{"n_layer": 9, "d_model": 512, "n_head": 4, "n_kv_head": 4, "head_dim": 128, "d_mlp": 1024, "vocab_size": 8192, "activation": "swiglu", "norm": "layernorm", "norm_place": "pre", "norm_eps": 1e-06, "positions": "rope", "rope_base": 10000.0, "rope_fraction": 1.0, "qk_norm": true, "attn_scale": 0.0927, "bias": "all", "tie_embeddings": false, "parallel_block": false, "extras": ["local attention windows", "shifted keys", "value residuals", "hashed n-gram embeddings", "capped logits"], "init": "normal", "init_std_qkv": 0.0246, "init_std_o": 0.0, "init_std_up": 0.0246, "init_std_down": 0.0, "optimizer": "muon_variant", "lr": 0.00148, "lr_mult_qkv": 0.5, "lr_mult_o": 3.0, "lr_mult_up": 1.47, "lr_mult_down": 1.5, "lr_head": 0.00385, "warmup_steps": 24, "schedule": "wsd", "decay_fraction": 0.375, "decay_shape": "linear", "final_lr_fraction": 0.0, "batch_tokens": [32768, 65536, 131072, 262144], "seq_len": 2048, "doc_mask": true, "train_tokens": 906800000, "steps": 8864, "dataset": "wikipedia_en"}
Each number is 200 + 30 x the weight over its row's rms, rounded and kept within 0 to 999. Layers, rows and columns count from 0. The size before them is the row's rms in percent of the matrix's.

# down: layer 5 MLP down (transposed), 1024x512, rms 0.09, rows 197-214, columns 0-127
# gate: layer 5 MLP gate, 1024x512, rms 0.0859, rows 198-215, columns 0-127
# up: layer 5 MLP up, 1024x512, rms 0.0939, rows 198-215, columns 0-127
down197,097,192,268,208,182,140,263,214,212,232,176,151,231,206,235,197,188,164,252,182,254,223,174,155,231,220,173,164,179,192,196,201,245,221,200,157,181,138,179,187,198,176,198,160,207,214,204,213,208,249,237,201,240,221,276,181,203,215,263,228,191,160,170,202,235,199,246,196,238,222,227,217,198,190,216,167,155,170,172,242,202,186,191,199,175,209,238,232,160,226,172,215,218,160,163,278,175,183,229,195,221,250,183,214,159,192,229,199,175,220,218,229,205,199,214,237,180,246,208,204,195,200,219,185,177,246,207,199,203
gate198,105,184,224,219,189,216,217,204,185,184,176,241,162,307,193,216,238,191,161,217,257,185,178,234,231,184,168,208,225,176,188,135,104,197,233,173,167,183,256,173,215,206,175,209,148,247,129,279,187,171,268,153,205,229,231,175,189,211,218,172,212,191,201,191,172,211,217,207,183,191,167,227,208,206,214,197,230,167,159,212,161,211,182,177,222,217,211,179,152,134,187,188,167,248,148,217,237,147,173,233,158,231,285,209,175,172,161,194,193,229,193,213,224,197,216,218,203,232,194,211,206,207,229,213,223,188,205,215,184
up198,104,212,201,184,202,229,243,206,185,237,197,178,232,201,121,175,193,245,179,194,209,193,182,226,222,187,183,224,182,213,185,191,164,181,232,174,217,188,179,194,181,192,228,145,206,176,240,192,227,205,173,170,223,223,219,226,200,207,227,199,192,280,212,189,228,218,285,152,202,192,190,215,176,204,211,227,183,229,193,217,240,184,164,164,195,176,188,208,225,207,155,155,182,201,233,152,232,238,192,186,210,216,245,177,188,221,179,208,188,203,216,106,152,143,200,204,195,178,275,192,195,193,253,181,148,211,219,232,172
down198,104,189,196,220,213,199,241,213,222,190,220,198,195,168,183,203,192,173,158,206,196,190,209,193,208,188,182,139,221,210,198,227,202,217,240,107,137,250,182,182,214,176,156,153,187,227,291,174,210,236,164,156,201,208,163,257,160,247,212,177,170,196,183,197,215,213,212,213,231,178,189,204,162,187,239,193,203,217,250,211,224,165,214,180,134,225,220,224,189,178,181,156,136,184,267,276,183,181,186,121,173,178,184,215,193,201,222,180,167,184,176,180,162,203,202,215,169,169,193,201,172,187,266,178,162,210,174,204,197
gate199,091,221,203,171,197,220,222,224,155,172,214,162,181,193,189,224,229,133,177,220,167,214,164,226,171,241,203,216,165,211,206,186,242,159,229,228,217,228,169,225,224,251,256,185,167,152,179,196,148,217,187,171,161,251,220,246,216,144,167,225,214,211,194,184,224,234,204,226,222,200,192,205,187,205,250,175,180,197,193,232,159,257,244,179,208,232,215,243,195,182,217,156,242,201,205,224,213,144,187,207,179,193,193,270,177,169,164,170,154,207,253,214,211,242,171,184,180,169,200,226,223,251,204,225,203,185,223,179,197
up199,082,186,199,159,164,170,225,204,213,158,219,205,210,242,181,182,222,256,219,225,164,182,194,274,218,209,196,219,206,214,237,219,219,209,218,198,234,167,141,202,150,231,152,171,209,223,237,184,229,209,216,165,167,184,192,214,218,260,195,234,254,184,204,250,115,219,266,211,202,211,251,164,208,133,222,166,173,209,207,244,217,152,247,228,206,212,198,200,201,157,147,215,222,168,183,191,169,212,198,196,182,176,142,198,205,150,195,211,204,193,216,166,237,233,195,175,207,161,212,181,185,182,192,222,162,230,151,208,162
down199,097,189,252,199,193,204,195,149,218,222,215,233,214,237,243,218,160,242,219,200,214,219,238,235,210,114,258,212,179,200,199,210,120,244,162,201,193,219,201,198,232,185,177,203,236,216,235,242,203,176,171,243,228,129,184,200,195,183,241,153,196,195,189,188,198,210,151,197,186,171,214,254,157,229,216,235,215,208,172,158,236,176,158,204,245,154,201,183,193,255,248,206,213,156,220,173,205,212,195,184,212,209,226,140,209,170,208,201,269,204,159,169,198,161,245,188,191,204,223,165,185,149,250,210,202,209,243,197,214
gate200,105,156,217,184,232,176,195,196,246,181,154,172,188,205,146,172,185,211,233,223,215,198,204,242,226,207,149,195,209,209,167,221,148,255,227,205,166,197,181,199,200,229,238,218,242,169,156,171,219,186,142,209,185,204,174,234,231,185,199,218,207,230,225,178,214,228,189,157,243,253,249,220,143,184,220,175,194,178,234,230,242,254,194,213,176,168,224,193,207,227,187,183,218,181,231,242,195,207,165,244,252,195,191,162,134,236,172,191,235,189,214,122,186,206,185,198,196,131,220,190,219,205,214,172,237,164,169,215,197
up200,101,191,224,210,220,180,164,228,189,180,256,175,206,143,178,195,139,188,214,225,204,210,171,208,224,179,195,199,211,165,166,177,181,198,202,217,152,191,210,159,204,226,179,198,237,192,214,213,174,196,153,188,192,194,194,166,255,227,242,180,198,155,180,184,170,226,207,213,247,238,253,248,220,182,194,183,223,216,191,253,169,201,188,206,186,194,213,167,205,178,191,227,201,179,231,185,182,155,186,191,240,196,219,210,190,213,121,210,194,197,160,137,212,207,206,214,172,173,197,133,218,211,198,209,264,154,180,205,196
down200,103,158,225,202,185,253,201,152,215,203,227,170,187,248,219,178,229,206,192,203,160,224,211,235,217,276,198,209,179,141,166,199,227,191,166,160,142,243,221,165,213,258,214,197,243,151,179,226,226,189,131,201,229,200,245,178,166,207,164,176,232,229,230,164,166,150,178,166,228,231,226,149,174,179,204,217,188,207,177,237,216,215,143,166,209,194,205,168,232,264,204,214,258,194,179,255,160,276,172,189,158,194,154,164,191,192,223,144,197,171,140,188,227,233,218,176,215,169,184,185,189,170,246,163,254,178,227,202,177
gate201,108,199,212,264,212,237,214,230,190,216,137,176,153,163,191,264,211,194,160,175,186,189,190,218,191,207,150,140,174,147,229,234,170,213,180,244,198,196,231,187,178,150,189,155,234,193,139,185,200,203,177,225,199,189,223,213,179,226,207,233,208,243,145,207,248,167,206,197,221,209,214,206,187,229,211,168,186,212,226,221,219,185,195,208,248,234,158,220,174,165,175,271,191,206,198,179,218,240,184,194,202,187,203,192,189,175,232,199,177,190,149,184,196,132,177,245,203,222,220,170,182,187,241,163,152,277,200,188,193
up201,097,175,247,193,187,215,234,185,208,209,227,172,208,184,177,210,189,157,190,129,144,173,185,162,207,298,184,169,222,260,193,219,247,246,189,173,197,224,223,206,214,203,211,233,231,205,188,192,193,212,201,176,231,172,214,167,263,183,201,248,221,251,168,203,242,194,211,232,169,183,149,192,197,191,191,231,193,185,197,173,204,252,266,189,225,236,171,231,205,163,168,193,194,207,212,200,255,192,218,197,202,252,231,194,198,211,186,143,213,228,264,197,188,226,206,190,209,244,255,178,223,222,213,152,208,203,232,158,206
down201,097,220,207,250,237,175,206,183,199,182,200,159,182,205,227,232,227,205,202,219,232,204,235,224,186,139,188,241,244,168,188,268,208,194,178,193,158,151,212,144,206,166,164,198,180,212,176,201,155,224,200,166,179,170,221,228,220,229,209,265,196,193,197,189,173,225,182,185,263,168,234,192,194,208,207,179,199,259,213,229,236,182,181,167,181,194,233,190,149,230,222,152,237,201,179,185,229,172,181,207,213,197,200,187,170,213,211,258,214,157,161,159,176,136,121,214,252,204,235,218,130,190,178,195,194,229,176,228,220
gate202,103,160,184,187,184,269,214,172,185,195,205,182,242,210,211,146,208,202,146,129,221,224,237,164,165,195,187,183,265,223,182,159,202,178,147,122,145,250,232,162,228,200,199,205,172,225,232,181,224,196,165,179,197,166,190,198,141,208,212,216,178,180,142,265,260,221,230,179,215,166,228,240,192,179,212,213,224,155,209,272,200,166,201,148,234,236,188,190,167,201,182,177,189,223,170,262,220,225,212,230,171,262,238,228,211,188,281,193,201,144,199,200,233,207,185,169,193,182,201,214,192,137,204,213,240,170,245,195,157
up202,104,141,191,144,232,216,186,225,193,176,196,245,220,179,206,156,190,198,172,258,191,229,190,145,245,184,202,195,226,191,160,179,213,231,196,197,203,218,191,201,223,184,246,194,209,191,190,144,197,249,206,224,259,147,227,222,162,191,168,170,207,233,181,221,251,267,149,192,195,181,255,229,220,200,214,199,200,148,192,163,221,172,195,216,168,175,189,170,198,237,235,201,226,170,244,200,160,192,247,225,197,173,231,174,167,129,207,261,213,191,217,218,201,206,253,208,189,231,172,226,142,189,184,217,182,137,184,151,180
down202,100,200,244,160,224,161,228,165,182,223,204,232,214,217,212,149,149,182,168,216,181,217,234,202,233,206,203,204,158,238,192,167,239,182,162,198,151,198,188,188,188,221,214,130,261,187,224,248,222,252,204,172,217,218,194,197,206,134,172,156,192,178,229,154,226,164,209,250,217,210,245,170,188,196,218,174,151,191,165,207,185,197,178,239,157,179,165,107,173,281,256,214,178,182,190,246,201,191,244,193,244,173,163,190,210,165,193,229,234,195,218,212,236,232,214,221,266,224,192,212,216,176,192,193,201,228,170,192,249
gate203,098,207,220,167,146,165,271,99,228,232,195,207,197,222,193,207,177,232,242,162,221,156,197,199,208,232,204,247,141,162,225,192,186,164,243,137,207,190,239,229,181,167,242,190,220,206,206,155,224,189,186,218,211,257,147,208,208,204,203,216,183,237,235,198,156,228,173,236,242,233,243,205,163,190,186,200,184,178,141,226,204,204,192,185,186,242,199,252,167,190,144,266,241,198,193,213,179,152,244,157,183,207,219,241,165,209,244,238,187,190,228,236,185,164,209,204,177,216,182,212,180,222,215,174,260,175,206,217,171
up203,098,198,188,185,245,218,203,166,191,215,183,182,160,242,261,236,171,235,219,188,198,206,187,175,169,164,170,189,190,194,211,203,193,158,206,220,236,219,241,244,147,186,206,175,194,190,194,228,187,263,195,194,166,209,194,220,156,115,229,162,207,191,196,163,228,208,180,204,223,214,227,232,187,259,205,155,224,229,130,207,140,202,175,204,245,187,153,217,218,201,243,223,146,228,233,189,253,170,229,225,163,227,247,226,190,207,168,179,152,220,150,179,211,191,207,155,198,191,240,223,199,240,187,167,222,165,188,136,222
down203,101,208,204,131,213,151,171,166,223,210,164,176,204,209,212,223,170,208,215,228,279,164,183,182,195,158,258,224,222,196,201,209,259,158,273,191,200,184,138,180,233,188,231,196,211,188,204,117,222,231,247,206,200,161,207,202,215,269,194,249,169,187,225,235,195,149,214,211,191,212,235,170,204,245,180,167,197,174,214,180,211,164,200,202,237,182,195,164,219,136,147,206,185,212,188,224,183,165,196,183,203,213,174,200,245,203,160,158,164,205,193,150,178,214,202,162,196,190,205,190,152,210,238,201,230,193,178,232,195
gate204,098,232,206,162,136,206,207,205,188,142,164,189,199,148,171,271,210,170,218,238,202,222,206,183,222,239,171,111,220,169,181,207,242,243,204,197,262,265,171,188,242,195,194,236,205,250,177,260,173,226,194,181,213,217,214,212,210,168,218,160,196,211,204,171,224,218,220,218,177,184,192,221,198,227,175,183,205,168,225,189,257,187,175,185,141,201,187,166,215,193,171,194,193,199,242,192,249,183,179,197,167,253,202,187,236,208,182,231,276,233,237,189,156,181,207,226,210,153,242,185,182,219,212,193,238,206,225,223,223
up204,103,272,207,160,186,190,199,240,223,213,234,176,178,149,208,199,154,185,242,152,230,191,185,211,240,170,218,181,215,277,193,225,165,208,210,221,231,222,207,183,221,187,211,247,231,199,238,234,201,202,207,240,129,207,217,191,203,213,230,234,199,224,213,218,188,235,181,189,191,263,179,192,168,171,221,202,209,216,162,200,233,213,174,204,213,238,211,197,231,176,215,220,225,257,199,171,256,171,175,194,214,234,231,222,206,177,217,227,197,246,117,227,201,215,185,163,219,202,234,205,185,177,190,177,182,205,213,190,187
down204,100,205,202,174,229,207,173,201,157,213,134,228,236,168,209,218,184,197,239,164,245,193,180,183,236,93,187,210,179,210,199,177,233,256,195,197,215,245,200,223,230,115,186,237,231,227,239,161,191,224,208,223,190,205,221,176,204,228,207,226,240,219,168,199,163,218,194,189,207,208,228,215,160,255,159,209,204,234,186,155,212,191,212,172,273,164,196,202,203,212,197,201,229,155,227,182,177,183,175,172,215,185,207,196,215,204,218,241,195,219,233,181,201,178,199,208,193,203,194,236,212,234,169,242,184,220,215,208,198
gate205,101,262,217,222,203,170,181,219,254,161,131,188,226,263,212,221,210,235,196,174,188,216,205,172,192,152,206,207,138,244,169,262,232,156,242,176,221,219,234,224,176,238,179,217,206,215,171,175,185,200,262,227,200,154,199,184,217,264,203,204,198,237,140,215,253,177,214,213,193,150,244,213,168,172,150,198,192,220,207,213,206,192,205,192,223,203,187,197,137,236,216,204,237,175,146,219,178,194,172,280,178,174,226,229,144,178,227,224,126,221,125,154,238,176,216,159,200,188,162,170,201,112,133,207,176,185,220,136,177
up205,103,216,169,193,224,233,197,158,191,221,202,195,204,162,225,209,200,123,174,224,220,163,200,253,178,159,172,213,220,246,205,203,180,239,174,222,256,262,199,203,190,268,224,199,198,142,176,219,241,223,172,225,201,217,169,175,174,203,197,190,154,181,188,187,195,196,164,169,157,232,149,183,209,199,243,175,171,206,198,194,149,212,187,185,148,203,151,182,230,161,232,189,171,182,225,191,199,181,158,168,173,281,198,209,190,145,216,190,233,208,234,197,238,202,200,245,228,207,228,223,217,206,181,206,209,209,186,170,230
down205,104,238,199,194,206,218,211,223,209,170,218,185,188,224,221,255,253,230,206,159,188,251,234,241,160,173,249,171,221,258,219,188,203,209,166,184,145,207,199,227,201,196,169,172,206,262,216,243,194,147,227,134,181,168,215,215,186,185,167,218,181,236,258,222,212,201,192,191,233,241,210,198,174,239,224,213,181,208,196,176,234,209,209,172,182,233,202,163,167,210,196,166,263,279,193,201,207,193,193,124,193,225,257,158,261,236,197,180,232,188,220,203,236,203,201,207,226,209,194,177,224,236,159,238,209,206,154,212,263
gate206,103,121,208,259,230,190,202,196,243,228,183,240,199,209,222,210,201,227,208,169,218,171,190,189,187,201,195,155,233,199,220,214,210,183,203,189,172,145,180,187,172,222,231,144,173,206,215,220,172,208,228,197,162,133,248,202,142,179,199,178,179,203,213,212,217,181,225,225,204,157,188,175,178,209,171,131,227,227,222,153,159,186,236,275,202,212,211,238,247,261,227,197,199,263,204,234,146,225,250,196,211,240,214,195,161,180,200,287,165,255,210,143,211,155,145,208,244,163,182,217,261,156,192,240,197,187,221,181,206
up206,107,216,242,179,228,194,194,212,191,176,226,232,179,202,204,198,241,225,248,202,224,175,174,166,190,181,218,159,314,184,190,234,257,177,255,169,159,247,184,225,186,213,205,183,204,209,229,226,187,149,160,175,252,226,186,192,143,202,211,182,227,215,204,255,231,239,223,211,264,192,156,196,210,246,164,190,225,200,219,248,248,155,246,241,181,168,118,235,150,158,167,174,188,201,174,155,211,150,244,220,167,217,182,237,131,139,203,193,178,163,191,287,195,223,198,263,202,233,222,215,202,230,229,189,178,218,197,179,157
down206,108,218,187,137,175,194,195,182,235,184,202,194,172,176,157,185,191,230,208,195,172,199,188,221,201,189,210,261,213,235,154,229,213,142,272,204,224,187,192,248,205,205,209,213,176,183,159,165,159,230,164,180,256,195,219,200,215,145,211,180,224,203,255,238,202,175,208,220,222,192,209,161,206,196,193,201,208,112,208,193,204,160,212,217,217,145,201,259,184,173,200,199,221,197,187,218,179,131,173,179,119,189,171,224,174,177,211,197,213,209,193,270,226,177,220,209,207,226,215,206,220,202,168,180,205,242,257,177,176
gate207,099,239,209,246,197,179,217,213,204,157,243,180,200,219,179,204,221,186,179,172,203,156,191,182,181,263,181,215,192,239,219,246,189,189,228,201,180,221,189,208,190,211,256,208,250,134,188,153,244,192,157,272,238,205,206,171,268,243,233,208,267,198,196,188,203,215,166,209,271,190,266,178,192,255,220,232,215,150,201,227,153,239,180,193,171,203,150,196,216,183,210,157,178,218,248,133,215,193,252,193,197,205,195,181,193,170,210,156,161,261,198,191,191,174,198,204,209,169,198,175,199,221,241,291,192,162,184,212,218
up207,098,177,187,174,188,204,143,218,185,145,169,163,133,211,193,219,196,160,262,182,220,239,230,206,201,209,236,164,195,153,188,236,179,215,202,242,256,176,188,243,205,232,206,173,186,238,135,143,160,167,211,152,242,223,205,192,212,218,188,220,232,181,230,187,209,220,151,231,195,209,158,201,198,195,256,244,177,157,202,219,209,160,136,248,216,226,167,241,145,184,122,261,214,189,208,240,206,270,235,256,159,177,252,156,166,186,171,207,200,214,185,210,174,248,216,207,154,199,168,212,177,184,193,213,170,254,185,153,169
down207,096,219,216,199,242,212,252,227,239,215,221,241,231,186,185,248,214,196,217,254,220,141,199,224,201,134,189,155,179,153,168,183,213,241,226,221,179,176,195,208,283,165,214,202,212,151,182,231,209,190,208,206,163,159,251,208,214,231,199,202,186,236,217,190,237,177,181,180,200,218,206,206,157,144,163,234,225,224,196,189,242,170,181,201,210,207,172,167,184,192,196,182,157,179,231,210,208,200,182,149,206,142,217,242,167,194,150,186,221,214,188,181,211,177,167,180,191,228,219,157,191,213,195,238,227,159,159,224,220
gate208,102,141,219,205,108,152,173,209,189,231,155,184,197,204,252,216,187,178,210,247,225,208,187,189,158,241,156,194,211,190,184,195,166,174,145,227,167,242,217,173,239,198,198,199,195,135,201,196,238,192,235,184,196,210,244,239,195,209,187,154,210,262,167,203,193,230,164,168,228,196,173,203,171,254,165,185,191,187,210,284,218,227,174,187,176,217,213,221,226,189,199,185,174,249,233,238,220,214,249,168,218,171,191,236,175,208,210,172,251,179,163,189,209,154,174,191,192,237,177,233,212,156,190,187,201,204,219,250,162
up208,101,174,206,165,214,221,217,210,224,182,212,240,221,174,200,278,180,286,171,198,223,169,204,182,227,225,154,182,206,235,217,201,196,177,204,241,184,140,177,159,168,241,144,178,234,212,147,171,196,206,201,222,180,199,193,212,181,175,176,191,155,191,189,179,222,184,155,180,181,242,200,175,186,192,148,169,199,211,185,159,187,197,207,219,222,228,180,217,223,213,224,214,217,223,230,187,138,176,272,230,120,121,185,162,159,233,211,157,199,177,160,214,263,193,193,240,196,243,168,246,273,229,196,177,213,186,203,192,210
down208,101,191,175,181,206,173,225,187,243,269,180,213,215,181,200,221,222,235,194,194,205,199,200,186,224,139,219,208,250,192,269,220,158,220,162,166,193,160,203,179,214,123,148,220,222,177,183,178,167,169,206,121,272,187,209,162,217,202,162,187,162,207,201,198,162,120,250,169,151,208,148,181,188,182,223,187,129,183,234,192,247,158,183,175,213,196,209,209,208,171,222,181,219,184,209,183,180,211,198,198,192,242,159,219,193,267,243,237,162,243,177,256,202,174,186,219,214,221,186,199,159,223,190,173,183,219,170,178,216
gate209,096,242,167,182,193,179,187,192,193,181,201,167,244,128,184,206,216,183,180,173,148,205,219,219,179,182,151,230,188,225,205,196,223,179,208,220,209,188,215,152,176,227,223,183,216,149,196,157,148,245,228,206,192,247,190,219,203,189,203,216,217,197,243,185,163,194,261,199,215,267,220,209,195,185,180,210,227,213,224,183,178,159,178,192,154,183,235,164,156,150,173,217,218,255,228,183,170,201,186,198,204,166,218,179,189,161,214,117,211,184,205,172,177,206,206,207,203,190,225,177,199,193,188,239,154,201,224,161,149
up209,098,203,152,217,224,176,184,148,153,198,157,144,189,209,233,202,158,201,188,160,234,223,187,190,241,182,158,214,115,248,164,199,151,218,250,264,185,191,198,187,205,218,190,172,156,204,190,197,179,193,252,205,219,190,214,193,231,197,200,172,150,178,243,229,221,230,186,203,152,219,169,218,236,223,245,270,224,184,162,248,240,170,161,172,181,229,168,228,219,217,211,240,210,194,207,224,230,261,190,240,174,241,184,196,218,182,257,194,227,216,223,189,184,158,191,226,259,182,213,177,208,180,223,204,248,206,173,240,178
down209,097,213,205,228,154,212,224,233,218,233,214,194,204,211,133,174,236,171,181,192,266,199,204,203,171,157,153,214,237,203,208,214,185,221,169,206,201,226,140,240,227,215,200,185,207,179,237,191,214,200,144,183,198,184,207,178,143,229,131,174,163,218,224,206,196,215,174,153,172,183,184,137,196,189,212,244,171,254,195,198,182,246,220,210,156,218,216,157,239,189,195,184,193,159,161,220,163,253,166,183,153,182,175,262,192,196,230,178,211,180,204,201,201,177,190,213,211,218,219,197,138,204,237,150,229,225,264,249,178
gate210,105,131,206,224,203,189,187,140,231,231,193,188,198,190,163,185,173,164,177,218,252,164,216,230,185,209,208,192,173,191,168,260,193,238,191,144,207,223,217,174,196,218,203,255,167,165,178,170,208,232,261,175,204,184,204,172,251,204,179,200,192,208,231,165,212,226,203,184,277,188,260,174,202,202,198,221,197,186,155,180,180,146,204,241,206,189,225,240,197,199,204,295,190,213,214,197,167,196,188,143,141,231,211,208,218,145,211,167,182,138,189,255,246,206,229,221,149,183,208,166,199,205,218,167,210,244,230,185,208
up210,106,204,217,187,238,134,196,195,217,198,189,190,193,142,192,205,185,201,249,184,169,195,250,201,264,196,197,169,196,203,201,170,175,189,220,250,200,196,172,193,163,179,244,223,196,135,192,194,210,232,180,227,219,210,203,171,178,208,201,221,168,176,147,168,217,181,149,241,211,227,211,199,238,145,243,171,173,252,191,219,136,218,195,136,203,171,193,238,208,217,227,239,228,162,202,250,176,239,148,199,186,222,206,209,172,186,215,238,188,203,187,218,170,237,208,219,201,174,201,200,248,180,210,201,198,146,210,182,235
down210,101,214,219,227,202,262,148,180,198,140,216,166,185,211,236,210,209,200,206,240,165,261,187,190,205,199,212,196,196,229,167,159,188,178,152,208,163,237,186,230,216,226,202,212,234,178,209,156,183,252,113,198,171,200,195,249,206,222,147,220,214,174,186,182,240,189,202,179,229,239,171,230,167,182,240,208,140,190,140,203,169,182,206,215,200,178,230,189,205,222,224,252,167,190,248,258,194,229,164,187,147,211,199,204,222,211,229,230,188,169,203,250,180,212,249,208,144,249,189,155,228,140,249,181,193,188,218,214,212
gate211,108,199,166,125,174,263,160,127,206,242,193,169,151,174,174,234,220,244,234,211,197,244,169,207,221,161,214,154,160,192,193,190,165,247,190,222,180,165,261,219,210,241,233,200,178,241,185,133,193,169,144,200,229,209,260,233,171,185,195,172,179,197,157,166,246,184,264,187,202,188,153,202,228,265,213,216,153,258,173,183,139,152,239,239,228,173,188,178,193,215,173,203,212,205,246,146,184,233,217,167,188,235,203,167,178,196,245,207,271,173,210,205,221,226,145,225,166,184,207,228,253,183,217,189,214,225,158,182,181
up211,111,214,171,190,166,238,200,203,221,188,178,200,187,184,190,223,234,200,199,237,202,244,212,166,172,186,161,182,146,148,216,213,188,251,212,191,219,220,283,258,261,205,260,224,158,247,195,168,259,201,187,230,223,187,166,199,173,177,200,220,174,257,189,168,216,134,185,214,199,188,241,159,204,208,182,154,188,192,195,178,204,154,220,196,219,191,160,242,241,160,211,215,197,228,220,143,211,236,204,152,147,187,177,203,204,236,186,147,182,157,193,158,259,142,212,188,250,151,171,236,209,239,213,150,172,229,204,144,175
down211,109,222,227,200,214,184,190,198,228,175,175,169,187,184,235,226,212,192,144,175,151,169,175,208,155,174,156,224,163,160,200,161,189,222,243,190,198,173,244,172,187,194,142,240,183,266,182,176,213,216,207,155,176,175,205,169,215,160,191,206,129,167,198,233,239,236,166,248,236,223,188,224,240,236,224,179,194,230,193,168,182,179,221,233,247,182,161,251,183,192,223,187,175,199,200,185,178,152,153,211,140,207,201,236,248,218,194,191,258,177,195,270,242,176,147,161,284,143,180,189,183,206,186,175,194,201,192,134,161
gate212,096,208,247,142,136,178,218,207,222,160,207,154,196,184,274,189,218,237,199,208,241,173,206,213,134,236,204,231,206,241,149,198,202,210,225,195,219,194,141,186,215,224,221,196,215,201,264,239,233,201,249,179,236,137,196,207,233,191,100,238,239,224,242,227,227,225,146,226,226,138,230,189,172,266,135,224,231,225,200,178,246,184,239,154,218,160,222,238,187,189,180,195,238,191,185,244,194,175,252,145,244,242,236,146,234,211,207,189,220,194,217,252,222,201,197,201,185,155,214,208,218,211,266,224,210,204,215,215,243
up212,098,237,188,193,220,145,169,205,180,175,212,209,244,207,219,230,183,194,208,215,239,202,157,182,203,211,235,211,191,205,217,208,174,233,179,208,211,160,214,184,228,198,201,222,192,238,242,187,145,204,182,195,259,201,206,206,192,153,116,223,179,148,205,213,158,203,162,211,263,182,174,205,189,195,162,192,204,204,168,210,225,207,183,179,203,212,175,197,204,237,278,182,189,207,156,250,197,201,224,214,185,216,199,261,219,219,213,235,206,172,153,199,271,209,214,209,266,209,180,162,231,232,245,221,247,224,178,206,194
down212,095,276,201,197,231,182,160,180,144,199,231,167,196,194,195,194,185,227,170,204,259,180,223,188,162,147,211,274,169,213,158,198,188,196,198,222,213,222,188,212,214,192,207,149,194,216,224,141,194,226,167,147,242,275,195,188,225,171,160,222,147,208,208,184,181,218,166,197,161,220,231,189,213,224,170,208,222,214,239,196,193,181,213,182,181,144,168,209,211,174,229,184,245,169,219,205,161,245,159,153,136,222,234,178,230,196,237,204,221,203,181,237,208,218,198,268,220,219,205,193,256,168,222,217,197,179,243,237,178
gate213,105,177,155,173,195,177,183,177,228,204,213,234,192,156,188,212,207,211,212,205,191,189,198,252,141,173,222,243,252,239,143,195,245,180,177,240,156,206,200,201,237,217,155,266,217,201,202,208,197,213,184,207,197,195,234,223,198,193,237,242,202,179,200,218,217,216,132,142,197,166,215,229,187,208,197,193,181,168,185,209,231,242,172,183,181,237,193,262,230,184,225,219,210,190,207,191,178,201,223,161,161,192,240,274,157,199,218,222,213,230,285,218,184,176,229,208,143,214,203,152,203,188,197,170,119,170,174,216,233
up213,109,183,160,194,201,197,189,230,214,184,196,177,177,198,194,190,203,235,155,207,185,192,184,196,177,175,205,184,192,244,221,125,263,193,239,248,239,196,220,233,177,207,243,231,222,234,207,169,198,236,201,178,259,165,226,202,213,175,252,198,217,253,224,209,197,210,201,170,236,242,210,240,159,189,175,212,191,261,156,149,241,236,148,218,260,218,220,204,212,198,190,211,197,178,261,181,176,209,170,149,239,173,166,193,174,160,179,176,180,179,258,187,189,206,231,174,202,205,209,147,218,159,265,208,220,195,227,164,216
down213,103,231,156,172,191,239,137,189,257,161,198,202,189,209,162,187,160,184,195,240,185,145,167,178,173,191,169,205,163,203,188,228,228,134,227,199,206,230,255,215,171,206,235,233,187,221,190,184,229,213,239,264,231,152,211,203,193,230,238,199,227,207,160,196,205,220,181,168,199,165,203,198,236,188,174,250,185,227,208,212,216,246,210,249,201,230,222,207,182,136,213,232,194,193,274,183,155,186,150,189,237,186,183,180,187,168,231,182,215,189,283,195,171,155,208,152,191,197,209,146,267,169,245,158,237,227,257,198,219
gate214,097,255,250,219,205,206,201,193,214,196,237,232,216,163,195,184,206,203,171,193,224,258,200,230,194,224,193,205,178,223,185,223,199,187,186,229,165,236,274,234,254,210,247,226,188,135,224,199,201,152,219,202,253,203,162,195,183,215,187,270,187,170,232,216,168,242,210,205,195,174,182,217,191,209,248,179,244,172,184,194,192,262,187,175,194,272,175,207,181,149,192,141,197,176,193,217,180,233,173,194,177,273,214,193,249,221,240,204,163,214,193,200,142,257,166,141,242,190,201,252,202,171,172,172,216,199,183,209,163
up214,098,154,188,198,210,234,191,183,177,189,197,225,205,189,213,183,180,190,211,208,241,129,185,209,302,240,141,226,168,220,197,270,210,172,233,239,163,189,187,229,262,242,251,184,201,225,193,176,131,176,165,174,195,220,204,194,200,154,220,172,192,196,166,223,247,175,193,186,186,211,183,195,141,260,223,141,224,260,189,202,182,188,203,144,164,218,236,229,159,195,216,218,199,259,164,214,223,179,223,179,206,193,131,160,226,160,235,234,172,221,223,180,178,164,188,205,186,94,244,144,260,175,193,163,258,177,228,229,224
down214,095,191,201,204,190,176,194,174,133,240,206,221,224,200,160,210,169,240,220,182,185,139,143,198,212,147,178,167,211,199,186,192,224,223,160,184,266,227,197,195,190,217,229,206,195,170,154,202,214,190,167,211,166,201,236,199,213,201,262,166,153,215,154,200,242,224,120,230,240,226,189,236,197,249,214,161,244,194,226,226,145,206,167,229,211,174,259,183,194,254,160,184,193,202,212,254,217,218,226,162,234,236,168,184,243,266,135,207,211,207,152,239,193,166,184,192,180,180,236,175,226,254,178,158,198,192,229,204,195
gate215,096,241,233,277,218,245,226,191,212,209,161,204,182,220,164,215,193,241,182,212,237,208,202,238,227,212,235,183,241,219,225,207,169,180,154,183,205,197,206,221,170,143,245,215,176,207,215,182,154,197,215,199,184,152,182,211,213,199,219,243,170,234,163,216,192,229,130,179,169,157,219,220,216,239,189,173,199,213,185,222,235,217,182,149,246,182,214,234,197,245,240,181,158,231,217,168,262,203,103,186,173,225,225,226,208,220,227,166,205,223,205,185,246,205,237,195,144,194,187,171,208,174,189,226,158,218,206,219,205
up215,107,174,249,153,220,225,237,154,191,191,181,160,216,169,211,224,232,154,166,207,190,186,169,234,187,209,232,210,218,198,183,174,210,224,229,157,143,167,158,221,243,177,207,223,234,149,196,233,223,196,218,163,214,164,245,183,209,152,198,266,246,177,141,193,195,204,206,177,208,236,218,179,178,223,203,185,251,195,210,213,176,205,254,166,236,180,229,198,184,214,191,166,172,187,205,196,166,192,255,176,171,225,156,166,183,168,202,212,243,221,209,205,253,229,235,228,277,241,227,196,155,202,128,144,217,214,153,209,252